Part of a small language model's weights: biases, untied embeddings.
Each number is 500 + 25 x the weight over its row's rms, rounded and kept within 0 to 999. Layers, rows and columns count from 0. Numbers have three digits each. The size before them is the row's rms in percent of the matrix's.

# down: layer 11 MLP down (transposed), 1536x256, rms 0.21, rows 839-891, columns 0-127
# up: layer 11 MLP up, 1536x256, rms 0.193, rows 840-891, columns 0-127
down839 104:478487489492452461498486511504477495529470495500530545513494521492513483526518491526530509505516535522461536490518511504447515519486513472489460528501483517551489527512493546446492474507498494484455505500504459498482502520484478481497521518485482503524484509504527506496452452550524509527565500486463474469546510484431499556547496553485494562477487498499526474455518479513500497536522
up840 097:505528513556533537503477515549479471498465470509513532482488508486486511499488466506476507466534473487507489550507522553499509523497471525474527486468507500517534501470431511477475537536508551532472510505493503493530488501509451507505469429507488470511529498442503480497500518513521482497502480489521473492470499452492504559505487526489547511496504526551513467556494485510490489478485
down840 102:506498492459487483482519508507531539549506533534505514453523477515520525475551514508467494515547517489468511470492475511473484494502504525495475503513563552581481548496506483486533507563480484509506491486490514501492490527482461449493507532523532468470489469504504514490492510519445525491451521509498479513491471501490502464508461469531515516483492518521505482545469460511507459489484
up841 101:501511505536469503489515524512488503497479466533545522537504491556541498491503514564501505463502530485466507529525504488483553506516493500488499509513465493543467489522532509509522481499514529514518568499528483494515513477507510539470514503478467503495514446496490497528523505548507485466491526533513491518493468451525465527510486528499544506518478478530502503547493510533482512519501
down841 096:472486483473492503512511500495467473523501497494471533480439497522481503504501509509523483510515526506547476525495543507565427487516500501510509514485461481532437502477495498503490517517497493499465489521505518496525489462511515494484457488475500533454515550449513484448471479494506543505504489460477490499485496512528540482484514518504500473496495517501528476484534490537467532474489
up842 097:506487547500489504501524479485519498488462524505543507467479487473506502493458518492470458477502456488468499484538518498521480495497495506458521462523487505518488498535466520492506510542483519493501524522519541484504510541498490530473510515541486567533505481483500538498501497517476502499553513524464513487486520533447565514531479531455516485508523553471514466512508509501470481493484
down842 103:474532494496493503536495517533479494497501504534503494506526493522528482468522468485501462481499470480502489530469500522506512488494522497499489480516474452516505491478483482465525445515482487530499521492527482506498502486490480504514464505486491453504498483527527499514465492505465494461556509534461565527481509523475510488485530506497512530500462493559506536526535487472486461445470
up843 111:485508512517478492477499483525490533525481513496479525506494519467488554528543450531474498479501530477518524530494504514473489505481518495523492536527472510474523463527523551493517491474490509456533503479476560527521565484535498513513510487482527487506502518472508505532473495501520478454511480539506556496548477512523431493501548472519480491487528494529479495488491495469514512505455
down843 114:524493489531457462496479526522449503488463477483487505522528469520530486502534501537506504467527515527453497433513494486491534511521523531488522491498489512513491504477474516497454507484474497478475504505536491497488477524504503503520529477511482485445502490536474462457495523484492510487499547510484524446510537477497523493500477493514505447555479485536510502490478445476518510480563
up844 102:505487513513472478578504568534500520465476478505474525485531487515500504482490493490462502503468493492466509500473507506454518476510474492474471557520482526493459487509531541472546496491548504466520470549484556495498509501501462488495486545469560495494530481493502512507492510539466527510534532493500503464534543484497554489506542518463477511488532523492491460478508501530470515490509
down844 096:500529526551480525521453475493488451503483531513498493500485532463494504478489526502474506523530516551553498477517509513515488523482461471498514483452498479441536461511515504508505522530490520530501507531481478457480498528488528554448514520546440508500517467479492482457506487487515455508534489508514497506428495543506520498498483516494487513501479508550496507503508462492494470478494
up845 095:496522481519496519499507517495517523501467514508548491500481545464473560502506539503495517482504482464470467483511521526517440506489508500484504475470488489483510503519478475464508510474525537501478501571536494529503474508524514494474537483497491530497504487457440471554479527445519503521517488469536514531470523492508514488559494537499489457472522476481522484488501513517470526514472
down845 097:529503522486532488464490497518498462528528476452462494493561521514448487474551470521495495510453514530528505516534495522523533493483538499507491563475551515486485480473534513521484512504497486461483479459460473466516503507473487506543499488529467507519473486527532450491522482481514528500503507511545478471508499504491507498556507465516472517516520480481447504515510509509502443458465
up846 100:515517511473502543503546505500490491455494501508490512477468492514499509513453470504483540510490504477500485464440466551485491464494495489491531482545500544456466489493492492469517518515496476494485536447496535479468464512525498493512535542523512493537508521523564478482529502515576529505493492499512498491484475468518510511501502499494541512497507498477463517528499505506521472526521
down846 106:528499501490469485498493524484455508484539490550507470487480482507488487522515491510473526511503483519460524569511550514522492512489505556477532518486505514515508526502487503520506575473516478476488461485509496494498489474492501471506505529508502483506456519489525507511539511501473502495526473517510545446459517513466510499475451498529531514523443467515496491488488489491525501504503
up847 101:531549491484499521498504515501479495484449479487485513494517453553535512537490486468462511492519499494511495491481501480470543528492484432499541519475516508495470509536522492470499495452561474489478477491469477516473458481514530502512508482480518544481493484515467510519480513507523502521494550473529513481468453473514507492458494530473517487492517478523538477536503536518478464530471
down847 095:489497487499494491527497465522473532531549494502521464478566468474475516471510514537531525519515505521479510505509499516487504480472544495462495500475522521524524541476520466527494471524475511464520498471485510457494554523523469510504485491489514508490471490467499504526466469477495537454469487507482520526490533541530468489479486497511506541512507476503459498464498448463480523472546
up848 098:499520482469478524512478513438520511493578500514516527502508465493526523462459483523493518520509483493504522548496504520528407459513488533468502508496524538455526494507476501537508517489521496463482506520540430507507491489531478533476515483485536501496492500497480511494497502564452507498468487479476512517502540484529500489485532481476509495509503467484478525510560452504503501574510
down848 089:549517506484461458518502469540490490487498479567509491532502527496498511463510523506476504462561497490489486525497478450532522519521472458553512496468521487517482507513490544492527517550485493509500514507561514522501460486506525522491493500455456531493504505482492505488523501474506504488558517517467509475443460472509492492493491535469510513488546528540538494480497563444513519516487
up849 099:485495519487497483528427502525490522513550484491512469474503511489487555436489540527491522506531484430469526444495451491476518509468541521470501504543491494508475506475481504483519482526483526540512528470492508496460492523515454501507469519495494534503470518535509477522517488497510514494477504509491480480491538487492512507498486482555491564545473456523488485434485505467500520488482
down849 112:513518519527534537520533523484539501474478515536504515512488498511519435584542470502493503514491506537504463531523509501494447477520439489507502517449509484501504537494478484500489487465537501461448456516534503518523500482501519498497522530516535468535524482461461528469466504521488494547522500501503494505517483523492462508519525517496502427473492518501512528516508490533506490490498
up850 107:519465507494513498525503490548522495474498499477427504489468499479456483488510513473543503477461547503503547501520515502504511486474509529464459476498502488525487485515496495460521524509531494489440522462509499521507524475483451516500487509493537483453513483492522512474541542499485515453514484487435479484503503510549478521548511485546503495452502510462479511496498507459470515495488
down850 112:498502517532485482549519517465491496455484550578516548502534459466474449479551515497546494496495467521487464494485513501497468527461503484479520505493489513525519496549496502503537473465494490485476479528491486473485503532508487478491470516503524462510472490491533528498516512502526505511457511534506475506459473477538522480484480478490503487502487538514458515523503466487484509526484
up851 094:502532484508491508504561492515491478505515491481491487507518509532506510453521503556499530442464496512477513462571524477512475498506538519516473509473505511544533462502513496491530511477479468515495502498475496495506454536495479524528533487500468458491522517502486487547506503500463481494487480537503499435509481530484499512478519516479515514466538439492504530510533498485537496437540
down851 096:509531500456500467509521521488447505488452546482494531549526482514485502504446491493472496516531513502541498508467499499504502487468511514453521530526473513511496483492521462480506490517502468497547497499504553494516503459486542525464467507505553526512476501542512469502534548480523515495538512516528507504471486476503518539510492470464490483512500532491471465476474413525461507461474
up852 095:558501523510489469469485528493518522459482497527552449503547549500543592479533486490473488456511504456507517475503503465503510492501525534449531489527481494522524535490486475516515473488493509484500523511536517490507501519525496520542490448536485500422546504543507492513515455477473499448552497462487502511496469543536489525500481486461473489492485508522508529459499536509479525519469
down852 101:494445498465477533497486488522486542455563463487536516530482478476494475533514521508489479509484506534483487504518515485488505488490500520530518525447489529516530482519536498482504467536429503477467498523490509574474482523518469498478516499457534517575466462518477553498495484509491521503501503538509525541514528497464471519513472495508533485500500487511509505486499484511514474497467
up853 105:515485547522487517479470518484467509490499488520492507481537444502481496481508524494448489514500453490510486465478512447544507501463447534447499513514516548463494458488462537474493537511478532470512522488485491539475512529493492503490504482491510482473517542504504506547504496501454471516477510501495517501499529527472493500476512558515531499489478493525508503502522515529471499544484
down853 102:502504510510518497485533501502557496474490496495514533477497501539525537526515518509527452452485496502460469468480492539497504478528531505514540452528524521473521495471473508506514527457530525470440477495524523529539495486498492495527489522464504485515477479484495522501516540531531491441498492521521497487472497541498533526492503534478496526493514533465525453511492509496535512486456
up854 107:519510471486498472555528513525501497467519506481489492455529494526475497531523558469508510464527491477494523501515521510500510432423506468499492490492520498490491537494481476519513455521519532533466496528479504499503513503475505493530533492522523525521487522490482490501514516502552492472498533528552498483485520519487487468488489511515490484491530541516503527519550507532494463504485
down854 105:525528495492475484520481524554535481497504485487516490522502500500511540552497495519545548526486534504457534499493430531505530541445495522513523469505494500471457503501477489526513482506463484525498491498536508513479491492543498483511454499482533530502501498477520491517478504524530515478481529525511447515493522478480480486517494459501528480531516510485500498507462492504496451497471
up855 099:460507499477469520502518533537544500488500531544456493491492494497499456480560508510435495503498542496493482517541478514486516510522514537489532504485488523478498479518494513490470470469497504508480533432525495518514534498463509501527534524494487527492473525433506488445535518492514493500513520474465483456489499517520494524485503494541484551531513494488467510494492485493500447512539
down855 102:484488506487468512443498448493469507553508482477494479527508498501519481478504463480501504551494509502523508513489494475507482491496497519518499494486518529473450499534490495550506497520496519497481505471512551476499478503506493483453444532483534493467533472468510498496544489507499523489473518528466491492506500509531496477484507531522474481452536509501467441533494471506471506461519
up856 108:502499470477472535481504477531476457466508499515524491513507461520547527500498501522513544449523486524493511521525555515459510505483495480512524463496478538470502481458495509474509510497531444513478505527516510446488505506457488548496497475509478514522496479498503536529452527494506470526492500488507498456513522486494478510494453499474487526482528503472492487526501505453489485456484
down856 102:530537528509511477490487474513495484527503504498554503488513510479468494482469502483493498476472491493495505473481496486512532499492497504501541476487526466508520540461509459550454477487539498502531501523449513531474559521478524501496515498482485455520535475519480502499493519476492457480535511476486490460502506513522514489510489485505490508465508513500518498497524503528540520527516
up857 101:563475486458510534473497488538535517507485521530527513487514507504503509532495550494502492509522493472508501516496514501520513500535505458536497529475508491511469506482545474527504514498494540515545484499494468520460491531498499498536457498489485474497532505509527504544495461533480525513506505449500449537533534482504529500477518511508469483497528487539517518500496487458527511480520
down857 086:503562524540518501510498472472493516480492472487480510526513527487530518471540465493493490511501497530518549486525497482510515474461491535496534483519528505484552468504491492488491474500511473487494495488481513479540517506493506491472568529480481493537496485482494519474521561480556465493501493524511520496490481489466479495519451501489529483498519489511502501472516515519522519481492
up858 094:478490493537514553537537514506499485439479491517512509522530493474541518534502498492514517522474515479480486500493494466515482451553503467553488461479531471482490485497484549490531498473535472505498545524467496502541497484471505505508519473500540470486532482492487511498481521474472435482542514498510466506523491548474476501471519443528474470514489504521481512540545511572527507524500
down858 101:479488491450498535470492538457520523480492493488495552462486506538481516543515469488499482482455511469530496490484527516472524447531499530499472523508527520491536525493500502481448480512500445460517453483503502522534490458534516521500492493514495502495488470472524523500530502467477505525503474503494501489491465515548482481549529462491520472491471487476508520445472514529466462484502
up859 111:439481494493507502472503491520523487511528521514489487492524452476460451475463475506482474548497507475489507483495493491523506468452473485511544500493466508522500472509467486519477511532481497491473501485522468484509472475475479487503516497525486476473478484494510494484497508462508512505498470472529486466463472476528535463513469506482508533481465487466527511428529516493446493495536
down859 089:476526543529510497533548479498510507479498492496489510486503520522500504470470485497516511495488510513545476444516480474524484510497497541476509490495453482444499482521522465518474466505497509507486527489460505475511526469481521520472517486492502504522453473522514481469445499480480495494434448490512494510505482506533509483519498495517494552465465482470488544525501432480513509517472
up860 107:503509527488494508519505522507529460498488511508476513489475497510537509489471482528481486516507467487483496497468477505494483517513526525497521482516453502466494539538476502510515452512519500469486495504498488435480499505501459484502455471537533528467522476483488511484486465494518491483436494499545512502480491483476497470550497545498474462500499494522503535502450519471518447494533
down860 114:481484479499512521519527500497523496547503533500486500494487518481516527510522484468474525509498449496542505527479512469531500487515494513532507512489513481493452515523501518530502479536504514509481442505494562505549487475553500526505475504495522509454510517527503536543512483566512472477493500574550475456495489479500555500518480488482461473539515535499446484587511539526478491509487
up861 098:503514481483445503518500511526491562516448524493501486458503512446432524462472518497522502510479508542511547495497511484505513519497513452516521496468531522478519491479477490477457445442519465500488477459445497514477496503498471494474456473485456492495475514498525504481536503455520509466496505455485493507448480490475519536509491460502497481528487478476535475519510503501510539501493
down861 103:508474495510486532463500492481522547481499502488472515486540491559520517490540536471530464497510528488425494501432480456516468485494524470507496472509504516546460525507462572490521508499487472470502507518508493493501488527499524509528507521499495516512500466480475508510482471474423470461500481517472523460507531446475509495488467512528495515471504479492450536495486517498494486515505
up862 101:521516519524507500510505479500527457506517495506479489462532466540490510504516519489483438482540499529506504516495466530469496528489535504510467500493515515554502538509540483482508508474473489453482502480526521499531512465490478491508479508540553460485488500535531510485503512480475524509461499490501501541442497525518520466504492493525478453471486475505476470547462491480476467545476
down862 087:464455499490469460475505522494526532503457457496519511487499496512497529509488497507477509548529494500450511512581497416534493512527484543499523475485488463495558511566448508503482508498464504529497519531470500486512516544522529514471511504496477511488491461484477510523532484487496486546500490496447534511519495513550518451501501540489528502490507489506526504461488548477512529474504
up863 099:488471543501496524518560528515486508519473515532496500535472490447502497457466493504563460500486477466528496537494499470483500480518501506515485528450515509529493478510507505431486482494536485523488494505494497513503446496517474519492498462490464468478509472515499486479472486455499489445523490494501480467444501516453463483460532511525450498494528488535502520491522510523529525513559
down863 104:484544486490467513473520525460541505561503549463533506497484500500495490498495511498497503523506498462471462480500467507560457520529487480529493513527502506453529482485460501488500512492490502512522498510496512481543532490480527482539536544477512513521523478543498520500499482523451500468476501512459521516529479471503492519521498537480535436518506469502490479451497477499502501506487
up864 101:499513519487511481535527512495481514476509501491511514504517462544507488444513536496495499500525516484531469510510515486561506466501507472485493518503503463505523471502483497479517481461487488500516486506490479421500506526499468469530516539517475486476559487458519496495501557549464464443513527492505528504531502533460508489500503487526501481528499497514503502476514534489500474498547
down864 104:505461483472492487441508510538503472522495526519479510486495509479493525511467495535500503508466501435483503477489493514474463506531518536478557481532489471517515481512495511500526537513506530530505493530503548507499503477509512542502474488568530542433481533533518498496482446520527511465499562504506526478487461465554510517527537511513488505487505489486504520494476510544474534467471
up865 099:463462533511447514473526514525513455499524494541424514527516527491547527527516493510477537483476491497502493503463524513494518468521481531479526483498531516513484462449473518479511471511518557532506542497518503473503487477487508490484536535542508520427509479487550523507538499558491467517457494534497504499484536491517493514514530515506553544520547474499478518488494522525500504504521
down865 098:513489485451506535522467483518516541499481483442528471461501512492477478456458509466513477474545532514465489524497479514514481533477517494545517498512489498482504514506514505532485532507450466473547467485485484530469504477517523526551488485495487479567499535540507510489492527470526540505561502509532522491514474530510538492495471489514491474492494523512460465490486509504510476489466
up866 101:450514505547563481496505511470509537476508454494532539523484479516476439522478538481538506517530518497505539485501471514525527519472472518488512495488493477472523519490489515499452511525509483521500498504487526503491481529458496478504515451507505535477507503519495489513486540501494500494525483421480466495433512472461488478523433516461511522497470514479513490465503461524552501514478
down866 101:472462465499512492481486486489445498511488543487486495460512459521531515522522504506517535516579518497534533495479525489526482471506512509482486516508515513514488479544493505534523525523492527511476440508467480516524513482538515521506519476492542519528495498510502460476529520499484472503527479527505443459488499517498481501478488535481475522488507498511467532524504507449460509503499
up867 095:504490485477498493485525449527481499542526524459454449522517544467532492474551495509483513512497445495460563468484508521513525473536461491514495489481504499533472476462466519518486499470494520491519500477522487518503443476502481477480470524511514515460512487522486526499481534488506453466461497513531464507512511498525479491500508519506483480551496514512527493471524526525521533466549
down867 091:476550489518490533517513512515443507499509515482463485462478501523489494513478509510516514523507503497540487500483490494454517508516530521474466549515445515504504491516508490501493499489500482502486498530497539493467512503513534512471494502517490476523495494519511501546496513491504517528551503491506533504513460535529509481493505496513485529512508513504482542505477450505546490549538
up868 102:550489496465525516495495497523473539503511551549538496498503480502508573465509511515550476493542487432506506510524470516525536497478503449525531504463528501475482523465493486525540526505543458487501541530467445508480520499490458505487530506540552500510496514514516455487493514503467521533512437506464515488511539468543523502500447471512497503485563507486473490515492485517462513496502
down868 102:471480547477522505481483580518484503462480516494528515512462472527527468471523521471428499510487460492499492505490488491532509498564472462504508495465547511494489470554470482497486484519538531491518491528521478464519530505491542516518479501493523497491492499504445503521487514519448495506507513524487504478539458517498491502493498546507510493499462512508464491548525473512537486477459
up869 089:453478527437486484477518509524474520508517486492489488521515524502504477539559495472486484472494480524534523479484513513477483517485521504461528474491528504475463435501520465474495508522513514496524482499484478525503487458500518500491520475492508475464546531549499508459455520513499477525478489523486487518490513531472446517494494548495506514496502580456511499491495477524506515467527
down869 092:466520518492487476561485480480503518517530528487547484515471493494501536519527465490515491536481481471524476530502514475497486537490460474475452483475466518497511497482543509512537518513500504483475497555535454523484527465473491486456460527497486528535477537522525475480513516477498508522546498526521484473515506479537523476490507491514505512471481508533458526500541515496505509529460
up870 101:462512493466465537516493478512486452523441509496564483480451492515500521513547441529500537536514470478480524542438482478472517500495546481528529477475491485545504512499520542501513500517499513469482524497484513497522510507525472516510463522518495516478508471483512491488491510494480503477495478484472499509501527479511505501522529462490502466517507500476498488522472506522469477510489
down870 097:503512474452487494521488497463502502493503504534534504528502511497478458492502507456488464458497486515499499527498521558493512508481501490498475542490501487480543497480479509466526485487477505475475493537505473468511478504421464511497514525462511507515519490492512472492477515474516496472460523514493559509502480481469527531474493535415552505466514496481505522488492538465550479472532
up871 100:557522491519543472489525493523521505486456489533529519520457465514525499514486525476510499487522512481517476518515506518502539517467463486532469458513526528507489540497470482497484534451516491493547484470470525494497482488559498492496449496511453544482443532478521520528501484508504468501480506513499482553493535486522505515528458474486489502478506481500530479501528466476553526552491
down871 099:463507479507527510515494506480479518514570516479461516479525518489500490510484486542498527507452488520485500499468445502522501484538510485530478555521510488498493442525523495542512494518496486525511486542502522483520515482496448516499549488456503502492534450510527453514490521515474499510512506531515482493476473475517459471508493504482507514492557492500472510447480467510486462486506
up872 104:523511530456486463469499550488485498515495500504494496484484509507472489473520558458520485506512477497531506492476530445484504493467481480487503512487483464509473511490499425464545501482513445480529490527521536530518502534468454510490469471521524542538506506483508514478481516511464503517473542508493493469513551515466499502457506467508488497533505525529461497509520541520484466479518
down872 108:476495512513466559529455505514488479537471492519510491545488516453516553506524519453509504527519475533452469521464503496531505509521503493535446517543494499528497471479519477496448499497513469502465487519494506514553511520522483509479555490505526494582520496494538506482531491506535495530485487511468486489502503499490495488498488485547476481500523491525500519531468495490501483476511
up873 107:490535530475465511509491526555490521473486504495506533500492515491475520502533507503455494518492486509486475491464519494534499501461511520521469581456506501478529519475581494548495499499502497472459509527501516478506497486463504478468487500532467499520491480436483497511541502525488509510530471498475474504490497477494489476477466448529523520520503519484485477514489482487449464495488
down873 104:493543453511493539538524509532478514478478504470491489551481488475526494485540561502493514500517497532486517490491528505498480498488478503491511533504477502509524499509523525532468491495457500447480525509555499441470478481510531514509546530523473548479510519505491469519471523533543480526472498458541492496512507497494520485476524479484489523522559482466460543552485548491506519471504
up874 103:480517489507454512475538453484553446482487481493474474499488486546487500514439492480476549478514488464467511508527463541530535513524501477496484449540484513478523481545485517511520486510507516492481532518501465537477498507463481508519518495471515518532496495553521447501544483459504494478523500538534519509501471497512539492509454515468484474508473507518480466524515501476485495513520
down874 098:506480478485499466510502457490532497506464483487452516460460447483523472492523450511497515541529502528543475554483516503475500523485558475521474499515496502471508469484464493502514468484479461480469517513498457526511531494477520486502467486475437525507509493483529480499533514539490473512495441472495455517511491512427506505536514517511508512474505480508489498522502543528492480487504
up875 094:481441461516459499475535518527507520512481551533484491470457510498511495497483517531500521471493497501468517513488505532501509486513493504511504495544507520501488450549503491485516526574488487527497497492495509501530447470479447465493459501539475507542504498500492546487514523518517442480483527477480496494515493495506467467476556527509512487475535481535542482485511547480528526441462
down875 100:508477483529515491507502504503479512554494491517466568500541473526485460541476484535475476480506460513480491523487488522470505455453485487442501485515496519505486528498551506496466522482534505486505461492493464500521514501531494495532488479518499448531492497528474469502486531486496526493483499513505470485494475498509450498471486518506488498505562538545481489515405542507459477478483
up876 098:479526459518482468527541532516499489494443498480545529532495495468470565515491502523527520461481482494514518526520507523507466465506524466493478493459546520475471517475510507510482520530498496484473513495513492511485467519478465524489501480569496473502508503467441503507515478534520486526507514524504506473499477505537493497470504510488507465503512529488497467533482502497542515537500
down876 105:502522502515519520487505507479549527550514521516483497491510475531500466512455478470516505526515491493492486526493501455468502474464454503498549482490477496477542491508531481550498455480501520503508556516477530518489511511486505485426494456494537516487504494524487501507486496527545542525533520528492507523470532507532497485557514519479519488511481512511491514491497530522531508482465
up877 092:519501491500512515507474490549493503504495471474531507523503484546513506519474473473522534463517488543487503499485546488529466494461492542526521534482482540488499498520499537470512467506505511510491543470539479533526489462528502546488500497470514537529482509488512483509438503505434478512489507483512427530500553484481477480517494507515468511512491516479506508453481499495492478530493
down877 091:495507498481499487481467439508513488520499524517524499526513509466490523549498481485477491506487501522575510523520506512533509491486494529517544532465513507507569521506504517494491481510493494511474505506479552460479506499506489468488494540503458523555504508444449481489508534457483521451531467475503513458505538513513519507517475502480466534434507525474509522510460494504481532502479
up878 094:530487511523509501471488502483497536468471468472491470534486497488502529479500477482502517504524505516515536471527535479485524527504468513488486518510532548485490466500517498518451526477503482523488535504485548508463524512535481478488483506507544520510484471529527542510504479526554470505543513477493488515498492446536488496533483471509555459500480449448470469476442503470465422506475
down878 093:478498520547502559489472541482537500530522525479522501492508519518464512510477454517503503499486530509498515474473505514489493478519486501532484513489523497494514514497481509550505493492502523486513477485514520518501541516521516487526538515521502458534569547455490525527476518448506513471512525493555489517533526566489525537514534525551524471482472500543478494512521495527525582466489
up879 095:482476494504469493481500449472506559553488494528481455492505513525504481502508492511485466498498492538520484513477444494525460469479496527484504489516515519519509445513535489544518526487491439486513525502473488519502509519544422528503492471485512443462543495492483521509446487503538505507521506500443503502491527505512468496485458474490505487507473527505484534491529499509482537488507
down879 102:522513482498543489544510537480487504486488517471494476477526452533495505491525503503484522531497496502465506468479515475498498498526489475498513509480523447503504488524463511557508541504486567477493505449491504502510517514485503537457484500469490470497510424497494543514492531538497456482527513523542492481491510510484500491497518514464489543460538532503544493522491480503471491523502
up880 099:516524522502475515518475505483533542464510490529499460483476494500496506524473510509525469512527512538498515477509444488533480496502524509503489535543483537552486520489484493526528450459503489521527515505488544491502507483469488490486443487462501494520509485485534480509507494514527509516461498474452470497517483489509527483487539448527463507515517517504525537505493528521460522467502
down880 095:522489533520515488497524538508480479518494459538498484478503514485524482466485485483490475493484487489496530530483510514470522490457492514549500527501528449512517501510442531504515534499465474483533518473509450507541549508542526496504510466492419474525508538500504527517509470520521469491532474519461494500539526462501479526466452520485502484466494520488499529520477489515485453481516
up881 105:447533495506472505495514509493491561457455480474518475513504483470486511508495515437459509505505518489538501466509491532509530525505491502474505493493523469494482480507497479494468498505534492441528490491498446507499471546493458540522502468463494526490464510507519479464511503498518487523483472518474478473486481522541467470489530461534464505505494491495469509469507516504496477508494
down881 100:493467505490503535484504516512504494539495492502496488493517504509505481495490505533499509497475508507480516502458484458463516483489523521490505461521501537518489504544505473529541512457472482525498534515505520502534467502497519469451447497507531527520484454457480544522534506511504532461521492494482452501543484515441502511518511512474500488484515502478526515509547472539497506481490
up882 103:513505515499536535551472501498487496476565484518503519533471506520511485495520524523449477472510500465481485513548547499504504541491445519528508554527506486504502534517524442505505451494498514454491491482519473468530471446484488486491538513487470512538539521458492535507493523527499498506500457476480465515504465523488508509503497512505541519523505483531552515524503523490530460499480
down882 104:458498517437524480504505537484501501502524521534541504492519499549467504529521495542488522505532498517481493490491510499475516509489520512507564462520517505519481466520498511490474497423508470499496466491456495491522473520513507468480494499505504513497524521495486447567490543528485469519561493482477497484494491510454496545528511477495495489503516499488495524472470536500517521508461
up883 103:459543520526485501476490439503463516510492487514501539521519473466517484483471470521490531489552504484528517550503513483546518475478481476525463470489491469491473504517475518514524483440508495509535499506517542520495519543542555488515477501491524493553528497521474461506511510457500519465508531495501472486518460495484485496483500514517556483483439519520443461471515480461475523495503
down883 105:472447485502502477547458487522514485472494547468501463485496485483539453504520520488511487473501529454481477498530530457519506545515503503500479504531551488458494446498508490494501545502525525472493512478500464482499498442525459537497484449467472537552497564478512519497491491505531478502492488439506471476492522483503501510494478481492498503480557483502500532533496521503482474528478
up884 102:486504494465536486508494491471464482520460480498558563444504455486428499483493481489521507512493504478519525470497473504529536455508477507505479527558523500477497529485459530486531496492481472519536515499491474505469491528499495493451499510497467467499480479484519513503481536507527524490499545488444466518517513486466480490492499516481463521535509504505461506474497564504515531506518
down884 102:476465518493466489441497499500497507535486467484488507552462489503466495509538503536474482509481478506505512505471506489524516502531521539469531491465452507461502496531487488500490524514483481516524477560497498498476577474521508536542472536479526507535434530476512521471526509490503500508499465523503505512516528515444536536475512474512489522523506505499543494537493480497504459501506
up885 100:484487509500537485496496518512482503471470507533518537480497485514507441520499492521516486482496474487496453489475535521514557510521496456473527483493531457501484526452558528499441472523508506504447566508452495510468517477514524487493483475513484532458496484510519475505511485481511523525526546521498499522503450481515527520509493493493502512505504453515502552512449490493483484524537
down885 099:494519507548508471464538528540472499485484524487505504486484535489478522561528499491516514536482520507515572494540512446510457449486477478491474493460462503529506500458496476491496478512449495525475493514505512509527518485545541485510483490532539485555486515514552495516493465470472536544478479449533487479507501496534487486466474494500495504503500503462501492481508498518516454501492
up886 102:502515469527503497491508469499500500535506516500483486463461499452487493533511521500495518487529514541521526519478484522527474527497495488531506503531517510553532506477472506498501470494494477489456463536475490525501492454541521506497489481483510508476487504489545484465561490492492468506493478524528534526469521474499507491461463480514541528505534531553515523475478485523493478496433
down886 092:484527514508505520488537468487534507556494500523491530539477516554476521486539477519517491479512480477480478519534510510465527470488451541506516495484477498440509505494531520490473512483507518510490496507563467502498546495531478518499528504501521510532477527505458494513441463525510521502516484511550500489505493514510461531555548491482516434487487484518450489523503484475506513494560
up887 098:517524534462523448516515475482501483483479495440491471480518484475484524503482469475491484494509487498503528477462497530508516535535511492503478474510482467523455486508507549515546525472467511535511519529517479515514515549490501473486517521470479497508503525521461474475505481497476476481509482476489461521496501469493529478530539473495488494538500489488508520485541517472519513494510
down887 102:531479535494478499498500490512488512475505472513555474512475504471497517501496512499483445514537547467519510532494497544466429491492529500454535492472591528506497513485469507519519517511492480492534497491463484518488526510456532501490466497498466482502489507516555524501486534490482512485504503512498483505485503489523494453521513462485473464501482472537530505460467547510466457477464
up888 098:527459510517520481488486492465473496490481507450475553473516443471463474520526496484464472500485500487541477535505460524519489505527538560451481505519496517494445467474442514520492531507510509533509480486480468479518530546460482511521515485531508483540505496489505502488528528501509512454474500453526461509491514490511479484472457507526484534486494512477529510505513529528542503501515
down888 100:454499506484508460504517537474512529505501512534492504510439499520477477471473504514480506528485484502459486533525517504512507522497500448515511478515546494476529518521492502500515517497514528522526492514492484466470505518505487532530443489560504514510515507478550537534473489506525473510489508496494499478518519513528484534465498492547482489478501484489496532491456510497492503470481
up889 099:430483451496495522524509422503467476504503511467447486496480467471471480475503489534513508502481473495485503502509505485510476461493508506490488496509497495499467492461541487497475475512566514493494489534487428486493468468461492488524507438526500483545548506483522530481535497498503492508469523475490541472481506501533454515508489484481543497467489458471483493471514526471447483522492
down889 091:539455507489539461537462530508529531488526498506529529481510535481526506489477516500509467481520511439480496491444488485509529497486499546451519550487447475552497489474509535483497531477507501468556506491547524498485531486498470533521491526525520549469469483516482494462490471465483522501460464512476467505514471525483511498502494457508481507503491497484507497496480487508532524518498
up890 098:472505453486494473494520516567518514504516461507551493538512540474488496510477469513519476510497498466477493486505507510508523480473537487519494466512503538525473490489412467480506458481507512476480530480449461537489526489490480472502483507520508551502517472481513501488454489470491478479462510503474469493530518549531505483464443547472488493503486501512519530479522551526536526537507
down890 093:480505490483503462479533511545519477541508534510509523477551460493420508525486500455518506512492472485497474502481463553493499498495519524432487517471466480507538506507447537506484474463508496487491453525500489533490482507502508554522498477487515487548482524536463468500525511497543465510505507532503490524512484457555520466523504460483473480520519520480495466524502494497490528447500
up891 096:493542527509508491501535497502524508547512546511501504494519479547516512505503493491465469504504519497505503437522524507518520525511509499529496536517453512484467469458526506551529545473501493517517504489540470473497474531516463489486512520548493448504493480511478515499541507464517456508542497547505492495537519467545471480476472499439468478492485513508498479505458518504458498477499
down891 094:489482461497474559498492521488515502467479466514513483500497503498464479500491512532514517519498486534489489542487534488456449492470524490519490518512489505451520502503487470497442510491507501524459462476521526513479504523499491461480514492484527556531532491490528500488503509456467504462516504437492522479466482527471504488517495471529557484478546503503478550499489489499483503534476